Weights of a small transformer language model.
Size: 15 layers, width 128, 2 heads of 64 (1 for keys and values), vocabulary 3277, 3.56M parameters.
Each number is 500 + 40 x the weight over its row's rms, rounded and kept within 0 to 999. Layers, rows and columns count from 0. Numbers have three digits each. The size before them is the row's rms in percent of the matrix's.

# up: layer 7 MLP up, 512x128, rms 0.178, rows 373-425, columns 0-127
# down: layer 7 MLP down (transposed), 512x128, rms 0.131, rows 373-424, columns 0-127
up373 098:522433472417420487427533433486473573438520431497554542593459499538568484468472520552558460476521500517503549553526510533557469486464529523458469495486496574509478627473586508440483498444499501489516476511522460495513462479502501458506537547564571543464490483531501539536437493490502493456498544488542481483492526493495535575450530511468520507520501541460547530481419550536497506488568
down373 102:500558547608606508472475519524478467524495485490486476455474540558446521518522480453473539455442482528482449478552503516503454501517487441507495547566513432458505470482509493579526517444471482533543541449505544456537472535548545507505472545441500435545504517526564481488599476509413430428539500558538474510474482478559470499512497478551525489507531455507492484414553462503474521497398
up374 091:447502567482467605507450492457498539509565487533512520580507457512440517493559465523552487479546498461508501504471469551429529548488587522491518491501557503526567485480485528516554532537535435520521475612422483538519527470479498499525465509542489499509501482498462497517502522437479495590494539476502453477530461508451417495524458464545425537515447499515445457491505524579555424493402
down374 091:545607524555534532529535485544523497469486444493527490498547579487498500462426524456514483481474591462505520512547545486450506529439512536490488512438504521525543549518536487491470521486437493455486522483506459507496526560501494495467479466522588489487471482403451447389498438527528494494541481524529479447419548450513472535518505559564546473594533478541592536524528444460496521548509
up375 102:542533554539518460502529472533484455465537472477475514575512468523504520525512439500432557602543510489464499491543477545519524459545491516541432525475493540429465481520472545503511558462477440473404441503580495524475462515493451517496514482549512425495482514515452481555530530555429437530498411493532455558521544461512549568520434448538545508582547515460511534461508448549541517463490
down375 109:555471514498493538457472517454542539576428427462536527486540457515509557543457547538524471437508446533474543469450496491561494489512449471501454422534484461402557527490466451441501514536524496606528548465497522530496457526514513577503466484487500449487562462465484468455513448487496495452464536474477510545458477427524522503549569508478522469518491503536571556529484497570484453484607
up376 100:464508493481531464490505528532522464603475564443525456479496520556471506513545558459484526531489566437528531531469498507458468489467496489560501530504481473543531516483513487453470530411457522466483539492542400467585510546489567577504516491470458416522487485518479510540488476560428458553551466462538482527518494445577475550427507478500552475480559443517500478494413450504497516579571
down376 101:519555509487471503470520485472454558477451485565551524536526488493496431550451469553512453465483467506518450445557534507505504537491486514526466481573495568461489507499550447525454499578607528514555403492461567587471524522524447408491478533535504447468444536491466498513475553476509541476445492542445553507505538558461515488529514585496541488483444490511453474502568511543482452430463
up377 098:487455516486482507556530517552460508474443494457450535503593469519479454503502528440567578481520523509534549420505541440549457504525507516463515595486456499566550495471479471439585489522568461512609541501534497459476531451493517509509458489519543495553473512420445529545472526497460446472499515496439440574459494536445459492513499509532462485459528504578494448498543488418520466518470
down377 104:487516533572477446494506475490569550540471470519506424517522543491539461539497482536456440453459445453424528470511537552498559475443486437496493433562545586473475473582448535555486486504468500501453459463494472509508439555507451546503509489426466537481491495547464506480479524553541485529494498553620562537558476489558566505517483505493596438500537497459551525526524514492513544478516
up378 094:439501492544536452478516520522498480500539566545512457423508482491506515424540519467457502507453521502442488462552493492557617479509556480520404452513556522499466445478487546570549506512533531524529536546412460408553439512477497510499459547478540493409426487486499474476557475532430449419493509514497520520488488432556508489462488515472464551465469462484513547466509562508536523448526
down378 095:449475494519467562537548490493490553486485484478428542543425475443558469513536472567519503426537467507505530577480479528501407523475532494499539509447442520464563539515557490483495522513466518467408481449574480579456543462543469519523505471537463495583509498499481537537429543505589571498496451505499469464525522540504524396479463482493512447553534529461456502533558463516442521536499
up379 101:509481550568579501451499484508492562502519471446566493489560556485523603513468598531548505498485556534509500549489461505459539506468490534472537566452520510544554526544527493505535464463535524521502490461520473525517502444498426438571506498538470487442448450431501533554455446462381452514536506508480467519553555479432493489495510541494454513482508452397502496510456514485570530496537
down379 098:463497534433472491511496523530617473503504510494414511494519522535490508528503481527492504577539454493549536579551560489564507522546500501508472513448483504447500498562428504564495484544438506482467478506559567493461505549476550482426502514570460506499573555579518456493495559554568537455484500465547466491494535554560491478509445475519577427542487570566467500487513486501547436466483
up380 102:458492539500531539470550516568520590524538497505464443566571453524475533488519505501457480449513536479541551511498487470478504421553500532501521540499466534470470540525545489450533565506494513543548593529512514505442507506552476478504526502498571415501532501490513522526563524467440533455517508512486532491584524574500519604424393467515417498427555527498508536525466542443505497540484
down380 107:479548499499510505557451487473541508503499469465513501480523536530476422508489534467541579473505469483554435472521526510512489524481444503494488490438480469489501592558528513487467502483484558410477453464476445458548455502534478533483521459511410541501433476560519551545463439498612582471476481524434517489440534586507399427518479479532593496532475519509515536463482488480489447509545
up381 103:534567482488444480526488504500503460471464496519464423489506536555501490457479490430509504517466525548494577530484541521500517542496574504548467534475485480447466410455631424501524479473482490518496462512501556504473445556563565510514459515509470498543449455529500491500525508437477564485510553607496480569447442544478506472478507458500524534524399434527483506479405508438491463480477
down381 100:450445563501522495440499477502491533591574514519543573507460485459470462524500518530483545487493494455508486411527526508498513437465451471515522506513530540554489577483387498481452511523544529493520559506446472575494469448443443484534520459470558572456508508513497464507541561581456473483525551446560482506557465494483502504508515550499487518492520561447421568419563486547490479482535
up382 101:511471505548553541556451553509524469526571507517445513459522478497490533515476536507522413540518524501548515507411434573474453462590559588529515512502515497447496508577531545565513522498470559436416463457530501468491511466481513469497469455511414504481519467545500563529505513467470516486541505510502451484555561487454487517521468462493502515484363513545516477478438463435459506545468
down382 107:541504578444435504495486485518570450530464465509472473547446500496518487499468447486557493520574481494511476441545464476528550557509511544462454546462460521471537485455480465475387474481485455487535506498478533465519520466587511457586579458457480472550522456496474513557496500508377559557506535477443502482530496531461526555456425528520507516562484539464494543507564543513541459461459
up383 103:456480409530468495526504539460492535460533459514512446514608520515445560565506481466483551552453496475525563474432496532450550469568513539618480581515486544525471495519476450502569540466501583542483489479511436489521491504571498516456437491469459472411536485527503507568480559497453467465497443501549481514503552548484539488484494452504541540422511485467523501434481509550480508496484
down383 103:546498555493459522497554440483495545553482597574492522491472451459478500488531473514475467505448596486515464491506509504513532596459524512479538479499526510512494479423493509566451472487538517448523471530509462435502493472488531462493524462431510525582451432574519601444519486508475576537592547473472463510471500478471479489574455499508501505561460583537481478506602495498503490547532
up384 096:499476476488478414497536555496500610457537470491535536509476529497529519490520491448563465425514446582494468525454558512516467519490489478488502563524480452534513461520479442481502526554531481517420482496493585434508442455451443547535480541434545521577491499530482473559542491527447550506525474473510522478560463506492536457484406511505563498552548536416571582522463495489523496528456
down384 102:568498509462510518458472532443502507462422496493450471498558496491521525500522523485470597450493474468556511515484506414517509527460462523481494451558503581453490534486461516505503463471455441527568553401541494517552505474461500466555522511495497486405525456522485518485478484500533503417510472399482491581557456518546497456473529550457487418455512416481511480552507421435456485517476
up385 088:432473498523508462527499557497438478476513462488521584447578440497560515484495530467487478512491522491509520484494427544451502517495561494531579589438510475543489475490429463516481512466496484471462506544522496465471517418478503493491494512558565496532482541416486547530500516544442527497479555490474454514474493469498556513486525473578477568526405534520531540554429375534496502587466
down385 084:584518465533473551527546470456550467434487546413484512503451549472448521478490504528460470432502510489413540489524514431558534423532486540473404498436517448513546462540507475508512494553445506519499460490483392531552566483528499489481500491471453470435480427549493485499512458437474502487522512443505512450480492512473498532580562547433513482566580419499471510491515501518521489507495
up386 095:510490551478555540518465512553474534463550483518527523520450498526596533463584498509464581572524498479492485541518495468518560508485529440524422544491494499472505534556497502480478502490459504613439450518475483468635490550415509515502443562491477492504553517503496470531481495506472494508460534569426492518541520452535578472469459518559509543468451539487436438496451483518501436469530
down386 095:512474512442455564501512408539527475507498529483444466439494496496439437538469429473508599554468468457527541501456537481494477523451500507492532424619516461552501470554540528548519611402486537477542532513520512511499490500512488495494451497513489467487477515541510489445520423493458490508441474417506502512475443427538483442484535470496520510511573481507527472526551516547528542580477
up387 099:532530521472445514486455466527584449501549583468477586479551562555443553527554549484510499497504481533488502505511489534510530492481521496532507410456470500505394473535538436513607462459504526470433478450493505470548527506503518485515446507539519525548469567433522463498531558538539476517498523649527448519489492572503471416536476465493499481500530479544525510500521491442495490484510
down387 099:518532514485478512546513526509451516546427489559486492499442506426557397538555474484478461446409525519463436419489518530532497510453529480501471482573512480510564568473537512500483458504566450500556503521450487487502504480501480482513501464460563542478577460502498549462499466499486509399443507489482535482502467465518552456538498467515529468443434530539437550469495579503428403495551
up388 105:475554513544461492556460497550493441419580511481547456477449487512459485550507437489545512467458501459484482520503433464505540559549534473519529523528398577568487450535455546496547543517508564478509464469514486531497474471473522498529474565505506512486542421552512510534458485602561464547496530431552492504499455428496524460489531475516469483506448543472510531400549577504520529536467
down388 104:522471545555512495500538531496454517444521575524399573539467479448468554474428463502476424522486454499461464455548473547550517479520467455473447560521552552434504528470454477456466513463529496437418532485437489545511520439482482511532488501468561524500549562441481492505500482521506464560476479470483474534489541482591428453470449529482535475483435533521552431567475453536506494463527
up389 104:523548534380452500531466511529465457488505522564580502514519521457537535488487480456512509469452512563528488488480556570538478504505563547510441504442466501537434514517493534504562534544528524506546532557492542520463531460466430547516531510480562472535461510543461559458553442494569486532510504448503493528400479522534514469577549458491433509469412464514515567482435508503570549509513
down389 106:452494555510522510504521511467480515466523517532486410463521506517438486448395465489530467528523481532513489397490431423506458446437491492445496488502493500544430463507535540554475529539486460465505468484500549576456464537515510589477456551519539592500510549448550458467446531529397494486459516502564492547537510476497510533503497539417575460510549525458502501451523456552504495533530
up390 105:438556497421467550568564460458541525517529503512478522457391506465505529542498511445524464484474518571462454572483487514486451525468485485485430502486487516591521448490499538562553578501539502507491478493523518540489498519523423489530498545455502517462463465545538444456444518496495490552469507563495518566419511405507465440551547604499451515492506527500471472523447517493535556457505
down390 107:523483476453527530539589518482523494474498493424490481515553549541481524424525514513437482442477518454546549526513485422534530445558564536570432517506526499492547479480524482426462563512453459443561510459582522473464592468573499512562507568515481477484482553471513505510506445545468529559493523492500488522536523528505566519514468503475474541493483517504454422562480440446455448560556
up391 095:494434465454504505518469518535477581546534463550507465468430438433526497477539520501527526514535456491502480538494414536466484527559442533576543469454482550505551515522512494557488552509478505482557487503505527555576457541528401504477505460498528500506494505549466514550393481493607454564488508416438483444522458569511490523504463512404541506521507456498509455486441523509477477480533
down391 104:538483533576449453462470470522585487502559490487448530500521468448487526615550435478456533479428482500465522545475545488551508532488515482480520521519500452479447531436471456468479379495563463501445485532473525447488593418483541478499570512496547489436527502492492463523557358499532538488455507489475504491522461561491475512494522541498507435514522532494533453494507506519482469532466
up392 102:507569517596499525470540492440411500429503530487461487489504496485519514499479500506458491574556491579536490496477553533496509509490539461506471533562479508501515490563538415509465479547530477569490504482520465548543444512478473489523456460505551494578494537567509560492486594513511435493386553533521457516528500495609417433519511498465536480482523534466429500479482492453509525445543
down392 096:570529458507498501519449572471599476535536443447496473553484452522514535482464513489546530532539503411467485430503484563527502474547473471470526483460559549469400564518528553572523546495524478465477533512495530440458520502503487516454463427533491428471463529527515539560514554494527562533526445492485508466548547531522507448527592551434463534471523448528529488539553469560527474473479
up393 096:447506450524465583525488432496528477508494457467545464503509506556510511569479546446519445505474542524491401494485509506442596464476476530493513481466515413524447442562442545538544491515491533493468449468423547483556486511517508513548498526533445471479510477621517509493514482522461506479550502421441540574521474503448451499465511431508480447467422557466529519535466460534512558513487
down393 089:532441524479567473527461506499513498489490548521475459530580456456511511465475450468526528501482501491500581553527529488450517455530473479514486540480475553520539486521463458460521446457447505514495504560565479617565546498480479526363457450526547566463530527548554478479525520460549424558422462442499472494565533501462453525529522503465535521498479521485522428465552451547527465487543
up394 097:530523501518483557484443538493453461552528584528547471564562503507520499498496556516494474434456408535588406446581465514416452546477546469500527561459488472528481463547509477539435504445544478527494529533490490529499501547495482514422534479445489583452441498460535531505484554473532611526497505504504504520464478553498521520458471477547480454528498542533426486521533549503527481511458
down394 089:552516479418507516543524502488536494406484471560458544535501488523518492494463478510501477507538540509458516518513509426517521443521539506449517449496490465437463539542486453515567456582518482501544479495576532485510496437536562556552522540588528503548508544453536499457556460460562399445452517562537586453495480490507442514455616529465548463485501501456480522456492529468489506487473
up395 096:558475535478470579506524544511513509488506508628587453526434516502493434407421462523566500463492490551500502434512511557480523459497482475494525474489502446497483526500466498538544492571471469549536551512485535444534500443515590554530522476510544517486485498458482515550529479489485486460465516419479498545523502486533547499539518470488460441529567436557461500511506401547459501584549
down395 102:500470437489512493503497550452454518466497490475485526495568446516486602575552477494509566497487507423500546516473462495503452558519449498494483480528519514454416532497531570463514494500491574447486466548487471475506521537478461519400516550563532513534499527564517464471520564455467527493533440563548471367470481544487414477512485433500497550475454501493537504451492555500519500422458
up396 107:417627509561499496465498500472519486472525438465453471545533556489543547568455415476511498451492543485445492462507547507537484519476532468529555483462499552490502516494542549537463546514517514429465436498485544564545510523404499544508492516505482507507508494468502567543474556496477491533529586364581482493495463527535467483446482498520539510468484511538577414496502507473543504506495
down396 105:547495566417466453547489460525526450517514496517499563492413510560523459498592577469474556502489479479414516520541470462497495475470541508447472504460489499522505483464476466485518523400514465508529561490496490463513469555518488504581524519550593499612441476513481484522465433409436509488475484571500476517494470514524533537526429521532474515573497429482483568510486520481499539512456
up397 098:479493470443551457449453445571475493541478508474512521548550520469446503541533586520524498428515522559558479408482429517478521498502546442547491617432489528512536485485552522516500458542509502531475513453527517473461542480516450483483423568492457478506468439502494452506537529502476472471507503494465521553478545532487393474499491527500557489529488505566443431453549501521474400489449
down397 097:522382477417508540462504471553552452458467502507498419522448442490462475477479448529450493486491548522515451458456477439467527467548526486511560506533455553502530535489474523527439506525543516409540428382539497467458506459468489492488544576506525430540447531501530550456482491513517543461489468513416525484510510521519522575532514453502520504500455497472470537480516516452453461490594
up398 099:516520511506481513430466480463512524451550506503541393563505451454477497533510581463508511495524501480567484503528483566465550529493498495562503530513524456512476463443425583481474544482539485530520496528481503483490594500416500465570547466455441451504470461445473490447538478569453463520433526515504524520437471465552493417501492484542464534452522552560430540514553495470476431481567
down398 097:468526493515556537420474436535518516513517428444514424481524549467499469450427523483591482473438474541454489448477553460484548519536480476421462445573476521497571493542448493494504480468457521483534561550424535462482560487421462444480470478498493548486601541488548478469520495521502489563469478552417511533531468496520544494540537510527490456507517475506475540498558490524460554558457
up399 096:570539505541522491596486536514493447484456544522449436402493469520474570449559540463469508483475552539522515474515485525533448516458552475474489485428456489515442523472546592535492492445484500499528450530565507561512485460452502593475421438507504456466516538546472506467515493506550517498521514523515435458467478531510560510506554464411529448531467496536492485553469536491494552483602
down399 095:486460467477501487509593436528497572568507466530517536532532562501483546456531517488475495457612477462487453536485464459533514502522534475459499485546480474474503454534524486541467544484478459520542484545503518482437586480499509501440552507524531487557464437443487440574486524539502552447516476505554549542596526452482453474506546534520454470426462522444520489530488479472542519591397
up400 108:444432503460486438426586507518468487515531562504463528543479527475495582537485509466508527512526495466519490550475479468505489462532565516542476493466449453501462481480501489502589570516479488507491481545465503492388471496492553505537544524596486486610508521548412473481515556485469488492504565491478522421550611542540463438518497507550539553444540538493511504518511476505537547466466
down400 100:477553503463515456543514528494494479460587495526464520568444519519532507504493514581537462445618547476468470532458507469521564492480519500513560428487488488527542468457447497484525508535429488453574486505606599517512426553467521468554510457554508460523436483535562461518481510448534476467497517494479472445551493504508465461561461524550491600554522481501520522497512485512538510516573
up401 100:511475533435520511563503534508497490502520486528533461540489534475493470498509524509530488470497550524560490526472502542476492500481505490559443519521511558535484490620530444515560524524528524477472440519473504466565497484449470588494481463485468492485519524558575533442551537643461417489481457525508469509464445479460465519504461555504445470497578512643521485480457443461462496541541
down401 108:463442454521494518581536476513488491496473482453534558496487426463538528562545550476415513542484465516327505544566474568498491469521501510485556522478478438499531496487521456471454562448484483481524532531492501484519474472495570447528465518554521467456526537463437472508507406438510571517511505505526561539551545469501469514445459514510463584476473472477555479516516550522476523474476
up402 082:475463518478512555513579393494480575567462580454489463565508475465520453480494454493564496489513527459493518515456461518555499447507449575508545545479509477533565465447542450418506560553488470565488506452488495487468516541515496491531452447490464431480494513502511499492571494402379520511449524553515500550532443535516480535532492484504465576501481501501542478525498536551527458516544
down402 089:484479459489478570486458533469499508476513510485500522450467511524490509525534546549451515532468469508527432485460511477435462487458543443477525484474422483514489583548474597523524521487549462499465499539499551506521450439466541520425570569521556569553498458437485500487454516495659470456481499493485472493462502482520492469496513518501592443498526545501475455495495429390511548527489
up403 099:468512473503533551549495529520499432529527476483489512497511476482500513457462519509556509420519546517500473591501450539474544457438507473502410469445463487489494435525477509517468457530553453433493499544428482494577524466446545480549422468530407458503530518541468435449470464491478570465492540495448493497460432415562527438520487549521449512478511540520570431487509471502575489465459
down403 100:478528493496510536548543452471540535452518492486509471495468483461518555471626538495459455437454418455481488509496433485419494544528450546507539388476496440504504503521490498517450477501489511512472501527550456529511572438461468456597497479548453474533507514527490531493474546555490475556502464510514506467472548474516487497449501431446536461468579430482396502510555497518479536538429
up404 106:424543498550550512471475528556598462466527511550491530486456488477506516450557579466547517517474473418448493449486470535465487530453466486549526470490467464512499483502539515531520479518524515535507498400492588566547506540471541564453525497526523514504451512533516532564488503497585493448559472452533558480454541400524514468530575481497514451525508553497424506550535573514542548531477
down404 115:498568516442527547583547442453381492434541516492535484489460451454469412440456454486520479479552507559514506528561533455525483483485527534488522511486481448463509490516494507501525537462507528491461520479445467517463531519494518558464478480487465526473484495493566473453488516604492545530363536430479493467420469459502523526492409555470482501466441456522500535506483507552440502497474
up405 101:541528471463496509551529512510499536531521542493548502532468432536511481552510455487599515529511546502575636448468583493507486415549452502544524530447512493525482519490528498510544446460559495541529549493499551517457412538450475569477528451504468457506488534487486496459550494535480447540496528491448507515453499500487480535578533550474483505446562507525510442548513530375478549496515
down405 093:439522545477566466467499489532555530443521474549490464435501528458431485461531466457488438466503463516420410486568478499529492514459504513523483558578453533496497460489490509517489518554465472463505498517502453471558531520519495513584573521493505581575513485525501554542443477506439510496449560558541529493556403478488533382453487462502534449454441500511494509485500509495471447505565
up406 109:532493542519436459525464524388456531477432503530512434540550483500521486531540523414545531515533506446498462541533517560486557451431506530558492551430518578422490504485539476537528528458503526558504457492473498457535499468484509480501513461479562502478431560466495513480515426465517546446555446536439454499524443469416548487532543499507442449539498452482516531490493456531435491434481
down406 118:439508511489500500491513497591540575578530454470473530450494525440519508520471493528524519484487493615542528498450452540590471478526552545472479499538471437487500508538509486517486547446542581521503515540544464571410524559528487517506450455486448509477480446493467475478502503613473508497485536469607492488500443522551481466522490481558488554432506503493506550548503514515524501536601
up407 097:481458471481530452560502511508474476445532476591423487520571474489434547509522533503433518587487556451488558522501509489492495502484488515567501466471470460465586499558468574535499512482516497487511522465416396478452532451490479422537532438508500505527512464481470467469434524546508505506541509482520475535460489497487512519468561485487441541524448547617451539500518498504590458426495
down407 084:546482578513522510459504502438581538553457537447569511453491531493535497503474495480527542376452499458566463559455491537537529448566481583420489522458543496436494481453468469480522501449509514559478458537562562547534473527510546484482465457497520512515485574463494536492494508480455509535472462409507479485437492552504515553568509471499488537466579569497527483500455509544509523541454
up408 093:475486489515457467527496467487514501563487554504443481506472475484469433548493522458461568478509530459576549562625462544526519534490501470511511555530537488451539453452490434509545508545484426497522513468491499519557555457482562538514470529497490450486522513468387569476470547455536515420530513517481531516552433454455484480497523531519412521468514508549449435427447501446480455460496
down408 095:440504520551487553527498431511495516543524463513517622469514497527527453507503524588510459487509466487445485384510498510493519495448509500463505443459449513502420554573449538549498459456568475516482534534495488459457475483492483428443466543509514533513540425484571544561487524542454499542461548499485519432523500491486529466518544469487530458558509449471541590519545476475549451510579
up409 101:527453467469469460431538476505531460556436495473586433481458457522446584442448528435512462506532459543511531544567517540517499426487568449473503532466554473499479459478533468552449529456501531501434447446563503465501522571529502456496470457496492541520466556473498438483476479562466421514496488497512491496476419377498550472477507522494494476484514483536513439485481488552500448521558
down409 097:488481570464468550514539478485501584494472500515478608473537512519496479534450533580529509497489490497509521439470476543497498512522434510560441447442493505477548554550498495477455493510478513497548596559446457543442471452444529486569534525445434429515519468544399516509498500502529512508475516511456496477489537511534469517537427425490546496574511539512488594503506502546429496426543
up410 106:513473533476472523451529468467535494451548519546563552471511513539487552471476463493570552573494458583507497453493521530518480519458512474584519506505509524524539444375510510502514498545550500556430444490491489464615535474455513485543517453461489569533449480503502457530487518493423485451456539488556519508434479499451372469489490530470462473528492568500466553496522507548469450483490
down410 106:501502555573505496510455442498564443511473472529425498452523492497536452574516481496465474499510507519504426510470490465496526509510497460494464440508592513504445546530587524516489488554440480485530579552478432562495515497518458502478515457481495518515447462499553501466484518520475457547506521452421519389473575469421556435547461534507545464473481492548456468557570495548443467470560
up411 101:549419524507455519507494546536473514549458481431485505510511430461549552550526492521501518425511551512529490473461476536492505505534493449503531540460513521535487503508570597482478523448479575456441356508494525537544463475544500510495460555479536478529508485512465538481441453470525554502578530532559418530507489459457526524536520439495518386478532435505574485505462504501464505544526
down411 095:469535513485492574483530492482546478466506503418547464543472551527508494525529541501452510527567563485501533518496378541551504499564516509486455488508508533496521537570535480521584486483547500454467542518560421518468525450445499494441494510525522469459566527584518512428485527542560498512475468452516491470474556541510565590528460507487491529511575582525457463601466513528533549497492
up412 089:468480517484490501542445446490495487531495516543449525411523510442504504520566558458515523511480398525548563541504512491505481497457460530564501554515502470571510544456538520503526445519535552495472524439504500510586458481453499530441513492531434555530464506513452504513531532491467497437528498479596541519553480585547453510461507484452423570540434517430446487482451554439492440536460
down412 087:472494444511541503463536543526488466454498442489511385525540544562472484457489456507423465521560537463508449504555523518523524472490507426500484496489442556405467572526488580552454486491503491493451467433516543448433444463513549571475544434520534461512507461505503493482448498531476491563467519490477511512520544484549540488554506448522539523465499491521519481556515549580549586432542
up413 094:547429560515489522574516514493470511442510484479496470473520499540543565476468510385481527446476550523446454522554486492553495454498447471572550505486467557555496461507439470471480496508452563534504500544528484492503562539449504507562420550507507537438491523504503461511422484518504499484498433453538501542515480500517447520413511535499490481529384510540461446558511524547550542460589
down413 110:519441541531458514537508477523434465553452533509462493484549565461549485463487439447519558486474560489576476485533550536493555577516474519568505462442552520490542508508484513532506589495454467472530551419455436412435523455495546495526494506491542485513475501468458480560489475479511485504539477479489480482531471531465463561500536460512513563512433483574531464560418488427456460495584
up414 101:554539508543493500465515510520513511424575517500465497435526550494546516481438483402539471456500425563536437506497513514509466510552574420562518521489455488458567495531547555577472508565445445490483573539432519532490541548459509471559530522558457505515503465529506537469603504529477512490522466397505462539526523483495534490494484507457491473588477519471498487485464456498530463540454
down414 105:475494523531516420490536457421460497534508524473555455539480505490508430467476516491426517474464462513446603556484564522535547396465561562479458520452466455463489525518532453404513512550498462510541447444463529519472473517533510500557481499370512538473503497467453495460429520501421524495489509526513506524538536504470485434426484494464470532473495456464523582503520492474483533470489
up415 110:431495429482570456533431495522426527513493523489479504526515537509428455464475566453530511486522497491532546538499525497436494459534506479540430515490450541459523565460547501500449505585507432394568483490587518507506427531499470533520550487466493476569488523488490496541490553509443483457494570521466517513444446537461522491497492479547417488546484470544533513516507388464542473443503
down415 109:541470547487425532449542499519541484512525475562522534467543510519511475578526482533409521507448492587505466537570482567520538469471481556494580491451533416559535452476479486536489466559499527539456547532449517483555511536490531480468483489538538534439478498472542497471490491462495516524497498534516512470527551436587433504486435521491566508409483522456467437517510504545453540607507
up416 098:457537467469454494529537538488492442462492535609562533498503508527511520517529453503450518538551498445499560530551503496533448519531471437567533496487511505492494478471530540508558500542560505459542598508510526517447507406471462550547446537528490529494489497622465500466469566490516509497556472495507465499529474547455510437416536557533528443493481526495569570441508511416461450474477
down416 099:478461482482471501472461461522514580455437527425442550544491409421537454541463503489526490554509473533528499500391481535471472516535521499563478461564482554506590550543520500462460520487475465570485475534460502546517520545522533519449488481399416446518530450459490454482522450504520564538480553503499531506533447511472428492451433483528505468463478516566525467509485521555499496473550
up417 095:505521529472510552555499488520517592528558482541510504409468506533536475534524538548483541511407516463552526506547452490528505506578555523468462450536446452529502474527487457571486440481485534516537576462547528547503412495484521495457489425538497466454425488473504534545490549514564522407502555503430478457464480524558449412503496485444493524473587526508524496475521481520484474552483
down417 096:450461478514472462480516486524460471510550504495464425568557514488495495485525487442474524497600479502513491543485531546470455542422488472550563561428545614460498547448518515438518498557527465432484467479490464517465571485478480519515446555522522486497520522626485494549472477501481508554509515512557471560568542506450513501518461507537528481538398455484422470519473467506495482440524
up418 097:526517530517496536449569500502555494514512480527548495449496467472402565460476484492523541469524475472508484511491382530376503497541501544499446492447488530520469532523546607506473503416533511507501460517506474494556518487504465488523516498486530505509486580509470500525488533583534504589474540389477501526460502512529465527532552533503540568510516466516498487442581508547483408480433
down418 094:550509453481557515529532506522458510542520489482446516409489547523490501486528513575522479490409542542477489445540559427514550481515504477504576493486473419478496488478443451519440493503467522547478487502521550511594487537533475490466493461491468536473493462535582467439498458466496466426521517597524495507549460523483515469480537507497399446529543521434576453561518561562477538553521
up419 096:541423544517519520541543489487481480512481500525547488515540436516480507507487464466494567520474451474508555532558477499436559454432525404522535545480521544526487509528530561524576524492544489528441493499533475566512546394516557570519497503515504432528504509454486446498535523485517512581479482569570482446479563435556500540444488464525544473529408477518538510474405537476496458473531
down419 097:494564479496514521480452463554468516480512516467519550532495507488544446492530503551507507508514461490474487423530493569578475578505522533511498483509429375459489519499550359481484525491461491506609467473496538463468506517550447421537532472507498480447529472536542488561481502532415462474487509463404520512483537539483496548475513531479461557516540515475472518544605506505468471487465
up420 097:473510519575418551517531489522540481398539490500541481398414488510447524462463509503548553487523527527493461531535465518484476457545459522557454506451485505492502555546461496472490604492521528422486509505472463495465477566553485479521514526473428500529527471468453504515423525530523468453503499521534533488489546481616473505550563493486467510443556590470452552556492522504506532469444
down420 099:549491565463515429520480508493480506582476546530474513517513533510516512483502478445502535520445462512477499494590496555436459511483543489443409500517462529560442520399481469453478469530539550559525458550517435538487553521491502500509509541535375518598446452423521547524524539515562504431512457546469470431512539493451510449519496489516551460489508524530513443514479492481561516516516
up421 105:483526483538507598438455498446485497451594491505467422507569531533481471442514512496501543481547434534481464561517499513535472470497534492504505516491474560563432419566590557517535453497434436530465552480481433482468553445484522517527475417500509472532495543508503518537469490477450495505456520505491482560426453563485509521438492554441538434487458526506435499437522476464478483524514
down421 107:529483476523497456431478524470472476499488485515490441490473546472506467546528418469452585491508455452513545484444535500410527496465517516510514528503541505489572519436472571515438503559448590504494476563496472484544539504492495562410475497437450465497412402463563543567495497472497451442557523502477571490498541508484531497525526445560522487535519462494425525538544435504532504503472
up422 103:518518498489469557474538546481517536493527497503520480466464525506526551517475573531554460480503460507474486551524436552542534519474404541463523472521467483507523484490510513485591491513528456536456481492405521519496445499468474455534504496501511462547451490477461477498588484567489451458397518603465445516417479532581456491440509481453431561550527584492427539564541498488506502489472
down422 109:551432492538544518537505569504531517522496490508461484490544489504506524498491496517523466452448547470465449492493496441397619585467465484428611427479563478455560455482459539482478500493512564580485524484440438450484518465512528527498481538491433523515558480514451499494527484521523513457453497507445545491503474543445540512498506523504490450585447491463532533516539447551428520497450
up423 095:505445509546498558449527484500445482499557564512528470535547446573445532462521448548522538472529472480463480517519473477464490528508472508470525538477526549426532500539582460545517537538456490503399495494506489472508467473496526482562508570549515456423542445473542494513483492526442446471512480628567465583505482505539510540457532490512524451487473490523415438489468458460542435569513
down423 109:514472463504478546487476522537568474502529496514490483528487486490554440450446457601519529538457513559500452526459490532505450508474435525477530478499490481612526528498507476551537465531463450430491508482504446555463543508547481535426480463472556456635482502562444510525503558437435478479487531471524480541427508448573554529529537488509519451522478490590526515544509439551495481487503
up424 111:507458501508442474484508500470513497462485518486501454480542479536451513427491560478521494513501511508478440596573480484541475479583523554466524464562515527546495506563477496535550476451537407428490403506550493535520478541564436502556489535495443451467453448491473507498460520493529423484497517485520449550418500530515462464461535554520464462476514524501520485524479535419519612532586
down424 102:507553503511564483521490550505508466530513487506469562544483492433525523582482471459469492507539531503560455477420573479476508500456429462540490487478484430525485526474568504539529534507446564516470533520531551491541492508533545497449453476579615575501499498530523568453491561509481519479539475488489549461560545532455556520604442473509587446506464437554490492484520472526505500448459
up425 110:535517535518457454605496511491504445507588469549548483489468523518452512513537444482519527511424509486491481541488481515454504495510456502528492542510478504549414513500463496548468517480462483499435532568577476529518488382563444504501472509507490484475471504504489488488530553433440512439455418464504456545460545502513455424463547434539488415506439550415497546535434535512486531542493